Weights of a small transformer language model.
Size: 13 layers, width 192, 6 heads of 32, MLP 512 SwiGLU, vocabulary 1024, 6.16M parameters.
Architecture: RMSNorm before each block, rotary positions.
Training: 151M tokens, 9198 steps.
Each number is 128 + 24 x the weight over the matrix's rms, rounded and kept within 0 to 255. Layers, rows and columns count from 0. Numbers have three digits each.

# layer 6 attention value, 192x192, rms 0.0719, rows 22-121, columns 128-191
090101106125107095145122129133102125158124138164164119126159105142122113127076167131117170099105147173120095121129150143112118164140118126142137138123138140138153142108135105121161071162115168
122116151118150145108157117093126094142140115172150129081119153163150118115157139168145165132131134091109120090105109103126111158091119075113153100139106151122169070136116139148166167141118122
142119149127143071134099157134128147126127113131153146138121086105155137158142124118180165107143102144118082135117154104130126161144119148156146129100118107158093152151121148158118121086153150
134127145115141155105140136104115146133075112089152144145127081116151141128122101117136161140117143152137143131124161093166101099130085122110123163145149118123135158137146138084123135114127141
157164121162067121139128111147142117149104121128125181115192083127125135090153152115154103083166137163086144118161149101131099123110154134133132117141170154183131136134154144080147139118081109
130115119121145141175120119154131068153133113122098174136124113133079157131147132120102130082149165164110193114117087118147143179112121121129183101138128122132121147119120157071124131106142090
137127122137140156108101096110114155158130128125127132075148140114131176097123106123084113102108119151161113133113148121137125151117109102131118124142134116084130128076106101091117182123156121
132120146106120131108118136126105156121166144087142103140169094087144112104117150176096131180169146156123133134184091103143101124066147126139120179141117160113141137098140134116144123135139103
071099129145132129155181121112134136130130096107117112093117145148148096175102136132157124174117159104135125100105113100091143093140139116137090103168153115109163123103112150127146195136142117
166162139133116101106136124155113143109174128118137200134131147131121110136135091051120113120175121192109152114148125081158135115120105167107149163135102123149166111191167136115124137138157132
166135120144125173139176147131115160095118068108073081143113111178071120078111111112137060158100148134143131083098117139121118133144118130103100140092146111089147118111159108127125133185114109
139137105128112112130108160102161121157134180157100117151138178144119160101135098149111163125143145098124083125053099090116110141159164148120104068134112111139172106138107108130151140104098139
150145118061108094133111129115115126139178149123141139090083103114136142158112120106140139121122137085120128118104167122154111137112081177134118109119111127176148117139135113136091122135118056
119140184119132147145127163138148177145163128140133130130099101134125137129103125148163135107142129066157172137132093156159091142117121144146117108117137124122147096071132161107091117170096101
117132086115110138129142130129117106177100143116142109132134119138173104138193166148120113121137119127145131165166132121124143124130162130108119094060129156158108147168119081138105156145156071
108124133117100134126127107151122150096102139161111116150120143093163184138124102129157158154109105148165097121137087115139105146113157101093111133104146162141100145132107132158105144078105143
123126116121158129101120142129170121166115147125159144140165152105146159138113166147122145090113106106109143147131131180150119126157134135110149145144159125143112137175110087097142130136146145
156149150155098158098087136153119127138140175139148121150123141104151097066096122105121156112117145120155136105113104157130180127153161144129121120128145120146109130093117147147105129128187125
132154090157151159133120086073117107141103177132158120137193152091137143162134149116111117108168129149140100143114185090170115104139088083082119118148150126131160131090087121128183127098104123
134098121127115138214142154165137083121111114154097149183120104098115111161088145118142172109097117135164146109126126181122147111123128152110128138179126166131146118151090108131141116092103156
147094112115162153115109105154140131136129107133139118119112179096132130113165129110151131164123127105152120110126117137145115133129093138133134145128155122096170129102157137141157143107114139
129139108099105117142107172158157100132128155138137172144124126167141135117073151108127146109141073139119122123132139154153148145145121134141134129141120165112077152124121115107146099133124101
107172138159177120170176076139180055152107109158112131102105121138113099146111182110168149167131146127166145116158107143139151167096114116123129112146132067208145125188120130107171167115127115
105133117109114154117109144138138139188103161102151130106097109137129127098154144130147077140167175148159140137093136127123213133149096156104148152106157084073161128109123132112173144123087160
120150130108178174085074157104105148123167108146099136118144103134111105111093097126097058132096078127128127142103134154113128113099125136113143142151116166140128058130100117132143168131134162
112144097131144150118100117129105107146153099111086109142113122101112098124143141146171075119144086093144140106161124104126130123069174131076107124156110124105094124131135156101149141139146133
130136196144161111114149132124087147126141146174111130117140162112120096121132160123121105117086120147140133168144140080101144179171066170147073130109123106176111129117070133153108134132123129
111128165111139135150139101163130114144113116099140125159119138121142161140177198161113161086149118119070136114102129137157128102112129130145158142129149160115121138175098134142149157115098113
088116151116120128107145137098159186118126139178142124117152135129163116115130130133150120121124128138116139129109143120129121138134105161140140091097147091141131135103145123102134115152105143
118134137134104080150175109110145110125164144102138106130157135132135108146136163117117153128183098117156075160170098130117173148117109120126089112139133094071136122112137147120124144136111111
119152142149058169155128158140137129176131137140093123123094183146178109142128122119103140150162141109150133062142175169070147157125122150102124139152160116109122112139138140061125141156108100
130107148103148122111103169114128111139138161112133116182131113172071105112142161108155142134147122113086131077118105090137113139108137136138132112087175167146130094123124104101134101166118161
127135124123146091144128094144103087129158131091096120146156101164150150139152122139114103117127097113161126124096160110186128131102128134136133114128097166164149085127116130136164099104144126
163110159157138149092105128125122136117115120107133194110159100155121131136151096114183162105098113144118132167082174119161126131138113137160136108161167131143180140122119133117119123108174127
073155142091142131125110098147109143152117139104111081111125109131122087098156126162181058131170162171099119109136146147104118099135097110122148150126178107099095106074118118098139191148162138
117091108170107151163126123137144125122089077132109139099126142131170156128114187135084115116095132147121119117172117075113163139119106109145144136143123148118107142104153146130131128140108170
131101154135092150099111125150149093158135116141088113139120101133174185129080161126153145154102153125134113133107125119142143091151168151133106147127126120149127145131158090099132125083109143
061139135082125116107116186115159123162130132086127067126118163119124125129170155125116134110089115167127117113139147154152110130101118117112125162128135166136194118081101116159151160129116094
079129126122121114082167177153092170152139127122132107102105160122168153141109150138176100149093136175149130122136108147172099147137137106133133118129087100108073130106103101089128085096117135
152158108128091122131160109069159128117142133121127124135107094106171148132145133076111111119110164104166142151150136107061125117103141122131125153135089143116130161125139092155186115144112157
117130158112083119088117106114126112141111121117103118145167117126132079151132112083105094091107051165112152126093108120117069120153113096157155125136174162165103100111152152105120078140130104
117139134138112126145123152145127106145093151178165080106144114127077141121143125107102191080085153133168099092122116184127120163147139154124175095066122142127107151115122117100097125122148128
124134118157122089125137101126112147071102155123109167113133099123136121110097103115135120125142117115132157129170140107145132127118151146146136159142103134124144112130142161157147101135152134
170118117107167109128133134145159116131144160152145121109118130114113123136141113139134132081147159139140085180090137117134161106095156134084122135136150117122123147141140134139114129106118087
123131096109142096141196107106159149123108129137133146135128125120096123175101091160123136105101154132137094133111165092145120171172120144132083138123122130140152132141133115129112177140100142
085145135123133170165116161169133143110147140150095129132100132109158115136135134093118132125155102157136129076138129131121102093171120117126130139149085134132126067162137127062143117118131119
101101104163121098138129131107121112166107147108098163129137127126125170102100111154140169139081149132165148189123143127178110149147123125089092088155114153117137093149116146182154145115112119
123144125094142129155159153119123132120129160121151123136098093131104097129137101147149110114109131123129180132156126142097154134116136144111103142107141104121130104175143124106105119124155133
099126136146104090152126107126141100150116114110115125152180101115179129128137108172145132123120113161139084183130133152143155147111176134141096144104141153122144095114118139096149126145073121
130131160138161157119139111125130125121123119143095148105113090159121142126143131109168133128131139109131133126111138153095139109149143101129143143138171165104135154118113160110135112143144157
130094146128142131097117125089135143141146173141153164166135124119120099101130147082161132104134107116124099127110134124134128153140141076132116163100083074105132111140078148110139144141113114
124126134128111131167141157117118174127107082135139126087149110128136118146138156115114157123136112127133125096132129149125136129132125104150136134161108158131152132112130115142114126091139121
131112126167114137121132154089157163099144114148122162143135099104154130127104108135125105124145094132158130131140144129120150134122114114154130147123130151093105104105102112127114098130132133
124135148160144178137133124148086123104150099116123148125136140108128153120109097141137135154133125096094152140110105148135135135145091133121129130107090155118094108130143132105113132135138139
139174154139174111136159105123127132140136121134127104151135136125074141121136099132093114115099140116111155128130122149117150101122153157121132153070171124114111091133148118115151103125115062
114146110105115121167109128106121099112131126113121135152085120154133149126121134100159126107108130129138109148078082154158182147166133107100122120130112121141103138150131135117114145179165137
140142137126104134109088148142121166116166122162105163132112101148135106097152117132106133131126102152116076133153130111144135148125129120122165133100106160132120152127131155137107138159135121
121130119121129092138151112138138148109119140181113153136147115113153105177085083140115070168119135161162145100127131116133161104153097093119126116093093124104106131150117094117126144126121105
144142080128123137157204118137116145111112162111140148149136086114113134112108142155137126096102138143101157147124129107146127139104080176114088124124155099131129147117133125142093117109136109
113153116134064100139128109160118140114122121120133123125105129151140138127140125169155136130109107103147144144120158169079122128114143135143157156121139109146114108125146128145129121126133131
133100117154154112173155136153156119118156117109115167166090110163124144146120141138084129118145104112123109122134156134127147153189110125107126125130106149114115110126169127124104137124106115
116125116122127132123107141085121115137121154147076127162168105072129149172086152150157121141142133141122130097149131115108147138124132119120112138137143119120128115109171132165145128143113113
119118141145120098185150132124146128157141136104106152112132128119152147095136146148124138139122134079078151141101087112112122127121157156138090142124145121108156117124115113083125134118073117
141132138097142110124138163091125154162143118087102143166153113085141146119131141109137183102136073116120139111119067097106132119168133083117128148144119136099113132089135112082145151141108151
158123113105124187147140098099090135103083096154128128147153128149125120100099156136121122121134128136139101127135110115140108148156151163125123164094147123121130151113101120158135121126100126
191135116109151130190146155122174113127138125133102132143134095067148106133161148106162133115132131139142097145091093099133136129156131161167114115113111102115149161127110085160108166139114144
164105134112129133132103149091150143159128165127101123159111090110146128160121128117129154149122120134138129110128156132108161103153076123127113130158158122127117146145138111113119129109092112
144142126139115176179103099131122092118111154128098104143130142098134107124156132142169153113131131162125165143093157125123139121140123149126108129101096074128121105148129108113125117097141156
142107144146142118126131148121158145150097178185118118148099133107140094112121137117097121147148092076098156105139111109137124122149143099121142166093151136131090157151154140120105140112081156
140117105106160129147184101091116146152114090141156144173146110111090099132114138139128073162103128125133127147156146101145118122124127144175138153113101083126108128140115114143117104084149164
145114142151113109112155103113164146138113129166135131153158132121130173181063135110123111149108147128150146120134115162153103126125128149111148104150152118086158119129123118168085136107088103
097094142118119099084154122081150166161142136135139139084105100144104041107105145160114132177122134100150162144154128163106125136077166099110155100113141170128116161133148143175157119107095172
125111109131153164162150128102111156126148105135154102089155139137162123155139157135135166101125109132084142104135101158113093161149107152117143121122159106111125136145129096095136115175178065
110159184089144136118142111159158117194108079132167136143156123110110115109140137106119109125130123153171124131109127190158116135116172107143122133136129110100126127088125070142153161157113137
132145138138176102130121122140120135153122129110113162117146113133123114131153130157109139093101096097108145157133124140143133095136154131139145139092150116103092118116129181103096100156152133
156156189141125111090136155179097107083112120154052148144147133146148120157120137125117129160116128084108143144121120122168127092152130132106140149148105127107135151096076114160152131155133153
136132103122135080123107098119125121130107138102127092132142126084155090109092124137149097126125091100134112173154137079152111152137132133121076127173121116144135074121110109109131155117159160
110141113165160150113079104108133150171109140098093104151120141150156112108091137091126138103112104162170126087147127098136113088120141133139087153113128120125108148110134138108129133116086098
137146174161099102166143129113148109134165129162115116120115189093187118128120154125137171084130129104146137132118133136145137163118130119190114158106094115123163120124134103180103139152150124
176136156101155158197149116144138100100107155173109151108106104167120175146099101138130107141156144106117096127106137147095121075187103115125124146154149161151119190130150125148149154154098114
131158148150116140118119117139120106144113103142117095124094138137115129145118087125163132151159110113118158120083143129102164141140115083139128142076156188123142162178151175158113119115132129
111145132078129129122132146098095150155132131111121142140165147170116151121128122118137141143092127085136103116139126108165130108135116138136070116147141120101105118070151116119112132138115113
089110129135157088137089140096092126094108108112151126096105131144144168046121128117095176124125120128143097125096117115087149102100117111108121117127072113148149136166110167103074156115129109
152128119144120117116123113101108123138097122175149161110127151159114142132116135117091126082119145108110114131130120115164109122123124167179137126108121115138110155119112123094150145104163104
180101125084114129143072138144161148147088125162104153097137137125102176150110122099127148147116128150096147127142127129126074127139089086143182138176088117149156142119105110157108136133141080
132153155104143159118100102100135122119124110128126129146139081166123140161159092165145141122106135108174097079101078152155154162124119140139132169133146079132138134129174112108139143160122103
123149112137147108120131074156138144119135187129076119147179120129129127133141117097099088140150154098144125068129117124140152116178149090146115152101141141131124157186130140132161068111167127
113118117102180124144144089165134115129118132063107157137124125098163127125172115154138162113115126126115107091107172115124131147138152154065141126179129147148104156121111101156138122115133154
118137101120106115132093133164093117082138103116140144113138169082138171102120096122120098144124167134128095135159117134099135116143094135138107150103121148129175099121119121148098101163126151
154178134121124055147113127110113137135144105105163125143121136104104150133142091133137117100153128149122090172129150144093121139125097075167162110127132133112110141188132132111137152118122069
117120126115113105154131125156118132156116108094108111174089162164124161088094148144113110132114145072120104171131128129115149098104124102170143100172144116125146094126075099121110125125161130
083124146112157142126153160142095126142087113143140167125066111135101115126148131112078155149127138118106162149147131128153182130118153109147155113120138126149132121129144121144135126111138151
116106152126125129152161117085162133147093117129146100099133099165117134086094147114142119093154126138149114113160122142127110103115135169138138165160093134142128115114157074087138118147146116
079129139154104113118111093121170120119090146091089113106114116096159131155092124128104135116170149122171093143164123083112137190112123125113148110123155162136118097147137140117157157129130106
152117120123132123146130094153137107120141141144148127116153182099128103111107151173111109128120141142079138142124138113146125138132127091174128108109096122156142094148139148161095117165166148
147106142117140075145143111149078098125153092091132105118103094133108134134103141113136108156144123162119082105147133158145158118110150139105115174160141145166102133099150138155152127135114148
125111136122162128155140113150147149102139114129089141125121208116165142159132109079094158161169098116159108114155135149134160099141125121098150142090173110136163127115170146121119105130162148
130109142131162145156139169112112142138109160131106127128116150167138090181111135137148123107088106115157100131115125144119144149139127117158133161136118173123181095146112176139135140121164106
097130103113104147171138134166118091122126095124124148130117102123122076163125155110115137095120117159141111136141112115170162126142111089108082096116134105096130188137113132135132135136110152
124114091134143157124102104128095132099098144136078114114163114146086168136132134152148154130118123125136120162101145103169101099124105090164132161129153117127142139135108125110176116107126117